Part of a small language model's weights: width 384.
Each number is 500 + 40 x the weight over the matrix's rms, rounded and kept within 0 to 999. Layers, rows and columns count from 0. Numbers have three digits each.

# layer 2 MLP down, 384x1536, rms 0.0548, rows 0-50, columns 0-127
403517413529470523481500488535500506535473479542488566469441548560572452585533484478520482496403486511481488524487504446449544475482552566458520501516503547502540452448446475546490500491469509482515544528493512526494578516553531566502505514618478492604535488457499506468468462503536509371475498460576471528507522509477472451545539543465528520433470482461456518518522497481528461497473
494502527514591491501519460446493523456433546510530489518499476478450595570534543549482500476542554491487489532500500543504565482530440460481472406484495483550498468494548486459526496517496497476468495465544522514497538510484496534467493490484511496466540536417534493497495535582528390487513545517492452523512548523481449549470446444482490431500507519517501566514540505486496508574508
424411557369462480521492501470413486544463525526427495537457434420490523564403557477497532504508496497528526562470485486504505516483484495438487465424507501446493562495559464550551513548500500527468407470466579543425474517505498508440498557522438542554504549516467514489531429551472519588499552474444507526462531396477548488460529404459499417482444481535503541534540530511576513543548
493544501546504447455403497504509519518536405525550439555474526542542514406526418450517509503554492494460515489475478468564522553443505475463495523493450439458550450476494500522440571478512527469533526499497497508474439546489534514454430455503580418498502521484529496453535584475475528525509476521521493524469485483584468482479551486533469474495569517510541515442465533522416558496506
522462525567553560463482521549411504446552519575466468491496517522531546583470547482530482462474467512534463497595527458503525427527440469485445503513556475528562512509532465510474471477529549504521532513513567552571433404476497529538529452498516539572464547451500524449501458564524506502507532518481466479534464515385573525457417558581506470475476514597560491514532514489477500547455
515478477502530518428507492453516527440507520554568490447507425500489476475427564487554461477440503475529490473441487490506447500419471440466467480541590471524510458514529490469490398498531438491532496519526471476449470570486556505494494482502473547482479517522529479421514473497479550545518497492516507449551455441444452558479503569493497490427535502506488512494470560518509527467473
507550513486491542536534532490536571536478543474467488505513503476490533484480455484450456494487525526490480440508521494545479500457507472457512554404521529553509427525532425505498521514472484492487515500407474412418503528455492464488514555530507466551507525494528493489493497514435483514567533429475531473457478485463541492511532504482469462491537474457568556517514452490504554398508
556493523558450520446533528520530573533483488526480457539471521427527461460464471515513524502486426516489522495455484491445476533518461521438452515481515468459467595404514508503480544435534474491478495473504495548473576542498475519497546490526423505462451482503461442488530536500515528512513455461458500559531406441536457492483459485511504428504503438529481472424465466536538442558488
505549460512457452508541482503466511490437507556503541494470477470421479538519472509422556414520432498522575532445543502502524464523556536512562526412519516551505425444434515425474473496483484573474532508495514468540551502498491495519458474458504485521511446480474461488524474531457526535455534576501453534551538529521520481490478508533506562513379511518507484524515479506503444541471
490510541401507455504511501521564546533496492469527435457567511437551500522500448471481492523509422461520462516477464520504440517516510534508486508545450559475487529507479513489465516429519490581533498472476501552459406428501503512570606488537472468562464445471543595532488534462472517532475541525540504533404473541539543433424513430537482466501476535454467495481498508503418469523475
517430481480448545442526472547433477410546509547511512523507437563466490511499459427504511469481508453499510457490513522470516443515472475467595470476515462555521467583510421467459541627507525526483480501423511463512528530473495530449494443527511473534453461533493572530498545544542450512463457518431413548536498484499507548515531482536476578564497452466457550539477604380530470385464
525534507550552540486479496479518454544463559475506410480433602505533484511539495480467499532495465513507505519500477457489496502440452413485475472511503481461503471501462447457442503457486491461478512476511514513530474468496534456470536489553481549577488463454534507484413552516462492470456430455479517522473472478571492472487529496479460461471526600461443467483446532467492471479446
503509556532521500503498528418417504569510479441517471451564464465490487554445432452512512469416477502485588482515508421529490484494497567525501559532524474486463461452527479509526496512476456566461503521471609485515476473477506510478529486483470491504581472526504532494489548528479572477507481466525499488465504508582469535519477490456434487550449558552489568404481476494481553569532
398452438539484508504519500496530484420576513528440473420485573476548549494502525440461527445467554523452486517475566523487482496508474459488536464466546469509462580479528472508527569519514460498524449468541478440569564498515481538414515470484483521495509373485545576515528474487497483471484519528454437462469483525568521506489433480463510541453562481464455410550470486498425493454475
497508474473517530461532456568514589496567554534501555524446498542448486516463492492590557462510581530531504477445564486477527443528495464523469552456514529521496477572517559473540491477422505471511511502616455552585471434442455486534506489440516567470566495531493462520563513514531414505460413514439570492543492527483518610539419503539581526487509481445512518508510600579566498473510
485491510499497474441554514537527493430492555481471559483517606522529481489463513510486421488467512560570525498525495580489498520517407476479506480510535540569450432492466498504476510568524477433468543501535489531521453493446504469488541510502508586567473424496499522570547465495532501471460494513542454534503436560423530440524519497520482539486475494502493549542465603484503484495488
434556528563478485511490466542495483552541492464491532573497475495461513518539471470474528458540516544507567517448585509505458516514484511515496544482553522514504447441518574482471424522495458583486452435477482493495506642515468438548544482395537462502447487473575479440523462559485507515570518493475475468585583485478516524507531449589495527477508501464514557459459560497463511500499
537577559496493458509514480430503513550522477485505480499504490534528444542468499563557449600471473514616540519520566551572467475533464477545545503470509480544572506475504486492436541485516525454504486495588548506485471449495496493544536502573480605442475508521483529508470530480454421494493571502530504512522515518620521547558484471472486518480521497454471437508477519529480399483458
545471532482518513503499466482446528494487486514559511499492494512524503441524509457498531479492537474518451584463533508536511492446536526547520535513520497506511524530468454466486505543537495525488526573497472524516535503514589491483495503520552442446489516467506474482428508438512552463583453541525521432401487486585443488494572493511479551538442459518548509502430550527510526531442
493530504534539469566497554420473507518480414513514511545517513565498513493474445525519529518475466535525514503556485473503483531508522503474527477470462475510540542462501404483499464522410543460553494518446556528541514494524508567571396521662547505488479462455536507510513554469543629490523561484508543507549474554515481431471514485511495471508466421498550485463479506468502481444603
500459555490482516519455539471474487454411488441502529508512519567504504527477438525448485536537476507443519561498467480512516487573575531462551441474538464401504545472470509464528464513567504533479537564408522441464493458536443495505500504503554489460466516479448531495471485451469468507494554534544414508482507511437500451477531455470429538453471529525533519475515493531454495553613
556516506525497444499505467533502530523430512462501512468438530493519538512483539458501467579430469420499500451557552440473476488466519457587511480571477509495499405505517509453541483452416509488514463489483500508514436458522497496449467520496436521483456505569542421572528453472516516529504496542546505500523426568467528524561475519549497468391508531488514508463475541474500463518442
465441451495519599489430498484534499495537486453535533524562525444513557492545471481538488441522508433514532456520581574515501509440450482488493546522545544480521424512461516525481501461527486516500503494484466500501466459484417558501432476514514519487506528443532537550498470582488463459479463549488528443587448475494562545500504584523526511524550481434461503457459522519480475492422
531506490437475523523466494469480526519371507385458423472513468521424528511535530458502480449465467516508574553455476474489473488557479528494518507504585515507459540476591442548523576500486443451488450551474512467549484470473488483503499505531496505537523517503461503512485492508483546512425553511513446490559498446487418492516571415480514546442474483532508447505454517443452524457504
483520529538514444488528538560513532483448472426487521499539436406482473530523543535514469495523486538495518505585499506521515485488516487444412506507510534474515443562457521502545556489499464456532453554424450427514493503418462427516441471447495525522557515440468438490494461534441477559507481478582579486505421535401549566527499466474505498508470454501525557510455416434496481441503
496548551538475515430509461413436466467458488448524467486526490495488505489523530510529494532478543514497519532549469461521525470484469541461440527534508437494457471544509493509478451521483467563495554541482507437539560489507554446428549541549427458476496479438424443504469459493538562451507458484565476489455558520535525511541452523429509529477502514552490489516502418549508465516486
537525461561472428455539477495523504483542512487437444438476563544531484380499535566467488532562453504565515496501514492510524444507442427437409492556531509550518526551500479498461510505503568539518500506526615460552418476460538455441521475517460559479506515445525496511564548520504509519468453479501451563505514512508507538480543543518481494488464542479459484512425472529512514498445
466510515477499533549444442446470493522488468527440494528479495484468444575498494536432480476522495487497536446455514487478511520429533503549511447511495423491478534494551533500473477502532524467529468449473607528468503549506498509483499475532545447506487484470475531456416444513506408422471543527464421457460501518480499449539518500538478495492474562464481483446470495506498494474462
522539520552498490477454497488526472513470466433489504535516528539501501609517536501484512500514491548458484485492454542503544545542486492483490506496478497461500519469457497466562499502507516468484429447576459527535526449471527561504457482483514433503472468524556558507486503531539503475412471518435497481493510479380472466495523432528482499532505547519509481475421499506523502533504
558492499545513479454467515497433486496556499551551484466479494518494503577566509524478520514530493501476528449539463523542452429546474500490542514481470563527546464518457439514400478510491466424462527524430484459522501554568501514518469500440482497548478458503469496500469504594487523486522542522532457479531523496536476480516472530526488560494543517525481486503517487502534456529505
485498479521488536567489503472449488487447524425470431511485612499504548601447442503491486484541466546476485556456464541544484432484459429484501520496468478474524524568486525489479548476548506512507516484504505484623472506479468509484584553507493417434487546459549453464459518539538551508565485506485447497558553496512446482420492469500488517549560572524564485509370483485451503473527
522513447497466513485535505482471431486534493583538585456562450533424495449573492497585447422474506512542510443546512503521499553498549530505469503536571489525592524487503549470483492539447572452489438546491521423502557547539493487493530538488495480495479490511571516497498541485475551540522467480541443501425536524509550525486438549517488523573533469492446513512524434489546497493496
560448526476468492480538431518484582501556471522507506465516495478535566490515514518470485579498512510503453497519524447481495468505494473486567534484513521501529491494552542442506509481426515492509512468506527528509481499555527499430563517476507594462501480468526496471535533457514480496509564527446586416513491497469468531469558525470493521544422499472509534530452543528475515440463
531526528471461534456617575522472454438484509425438460476469484487475524511498457426528477470476471496501528516508495531439492494495460514533542513466483462527520533551485521471488578535383521497493480544518563516522549440509496494490512502456502556533523468487472440489467496498516518459503514504462492519539513467505525534474479420530526473533520586499541492503474559532468480438456
475533491494518484516489448528501453523478500518475521514476471534445484527453476507478495459476433515468478470431484520423519451429486458513531512524493529513471508527526468535482492432522557561508490504551519491488473491567575502497577428493451401454488496438479489483474498510456481481565510573463494501490524550519506509468574471434480473528521556508517452495503549510482527527530
441553509480513471513477470513529543575474471485449492543523517500557483499453576542482457436429547459504510443454516509478511489527498502450532478465499488479496493489477552511500503499525472515493512533552473498535531475519501512507470545509519578496458486485475471531500493481505456504489507460440473477480521497533468475488411561533502475451459508493502531491512467507447471490480
543455498468386470580527490556569524443514503454454534524530538541558506516481500523506494570521528549533551465502475493527533588598556494471541502553456532454527491540459555469428554522614430442427504530508589500470484533482527550506466442555536461518443554518549521455484451561532496524487472435462530517510484482434532505523505500525501408460483405481474435461480467472435437525533
501574491548501511443524473445533530488515475411425451553533406506419555506501478483519514527532510464527538506477527492500544503547562513529512515461499495512521478566488450472469488493528553441544585411485511558541503499444471445598509464507539442430497484414493567475531504505458530479438579570466552521560502542461462523515564514491507527542533480503531558507513533482487516428484
505498550501464481438511483463522490449516497484410495481527507515503572507513570541460468442526485449449485479454529488577540471484506536407441434518478487453543443530460532522480548502493441545496452491583523488493542526494521524521568476424473485569510485469571541506522516491495522500510498509440502476497497507580591452479479534534522443530514462492423544486509497489579532454531
497537488531489553459468530494477505465446460510514467511519510541506568448431550584491478509490520505531388587526526528512540531462476499425523525486529489474501506454530572478563507543504539593489491547532515491501486435514541481496445542531447505436520471485507513475432573536500501556501504478471474499400544487476498528532519449592482512498457464589483573531530519465445510430537
494478456658482346477521477567496507471550497562526503491445609497582442504505468495488458525511480498450484474512505476520482515454348428490466394551491568556562591461486495494447485602516447495358497525556498477552427477430496463499530460491471469535448497532419554528482474535352493479518489501503442543542472520550485446456545529554475433426476443570569537518442520429562565499465
503491497429515484452508493551492499420528520453498482494474474480523464453510469560563463488459499490543496508502522478476506503498486515525369489530480548497471480513498514481509562536525498479550476519556434469508487486538500479535544487488521529456524538504436565487431555477501480522523460461469519453502458498491521515479493527545564500488519501520508472560386497511471476495490
573467508534487416513521611451513447506482520464555548517548476524439559486569481506557535514494462542497512504499499559437540555489537508504523526527467468499469450520473510505541454469534500450492489502433554493471518541488517534552457523553561495468503483592490489441502499502492525483502520536521515548482493538448515476500541416499532499491517473484510496518494512450492518494467
441502496547557432456503476492477496472530553542558545499524501453467475450496513497552514512519569469503557481537452514449469465532466529485465505540471539509506483530449518485495492527452529506523556495481482491500430461510467510463496531445558551531517458458508495558492545498484470446531488486506519478482532504454448498480468493489580555572502515432608527483491469577487542384430
511477506525551498553501566508461549530530502479541497503525444455521524456497523589541561455607421480516513586523524438572515558466538497533475536550467529475496536505495466496517456551387524490537494479463495494523455512487420497545455442461490446510464543479583422521556487443453529497494463508473527537551483406474488525437589558484561449524439475536520489504493513493467559534435
475439463446506572501496484512493451527522528492567599513480522463450480561465477483534504506530570490499449510461519446522484526515466451429476504443497532539445479549422455491513523492437467489499494459454431544580516480535473470548474509655498425528550490522464530587509434573519439495525528505520491517550478518517536521505502493473534465508515443496485467509563524492510440420458
499537500459525519526529434493572427472507511550471517532463468476509511488490497541479515547514541480431480495486493597499520597432502505460487486449493490491510467471478476463542445491502501480510471517499493495467505516520519552436500520517497586517473505529552457502541465478483546535550607509479545560485486512499466524515419488507483510448527368543529510506530502485454447560503
489483548508459430534512506493513450558534456484461489564461534532423559407408454552530558546548466502511476494474469539459506436541487494460495416466497536485497420517501464473476585463506526589565474486479548559590436502519486462511470414479507530425477498537540494489496551516528536554536439549469492500467516500540427484495578472410502508476443575477550504541514505458447517555513
561508518465524565501488488549518451489445457568500501570462463513537488560431533466535424404460466473484506466479540463483466545459493470455568424440452530516508546437528490458519427469526498560528503497536457513498475537508464516517556574529464513554599473544426569523482454403488543489546488534491505575498455500549525491533445504535482531464521517488487487495484479514576497518507
475421488512459489534533452488477492427542502511531479510458455498504518555461462522473518496551445519459533550571520507498467510480529438509529452461497478428449533525513485510520459484525501525462520518485519512512536504486520498478488478555490527595422408506476476473478460472419573450524521492540410489506496456422566411490444566474489436499516512499506513524530532448564521491485
444561533449499525484531477464541465430434509443446477486504444520513542574533543441480553551509537534479498493497475525447517497556508504479503440448425486582464522510576436502500415530487457511492530483519531516518419544485477511437481494472487492473625552482525487471498541503510520505555525472570463547480514510477474487519491531531484440495499499516401527439505438475499503597543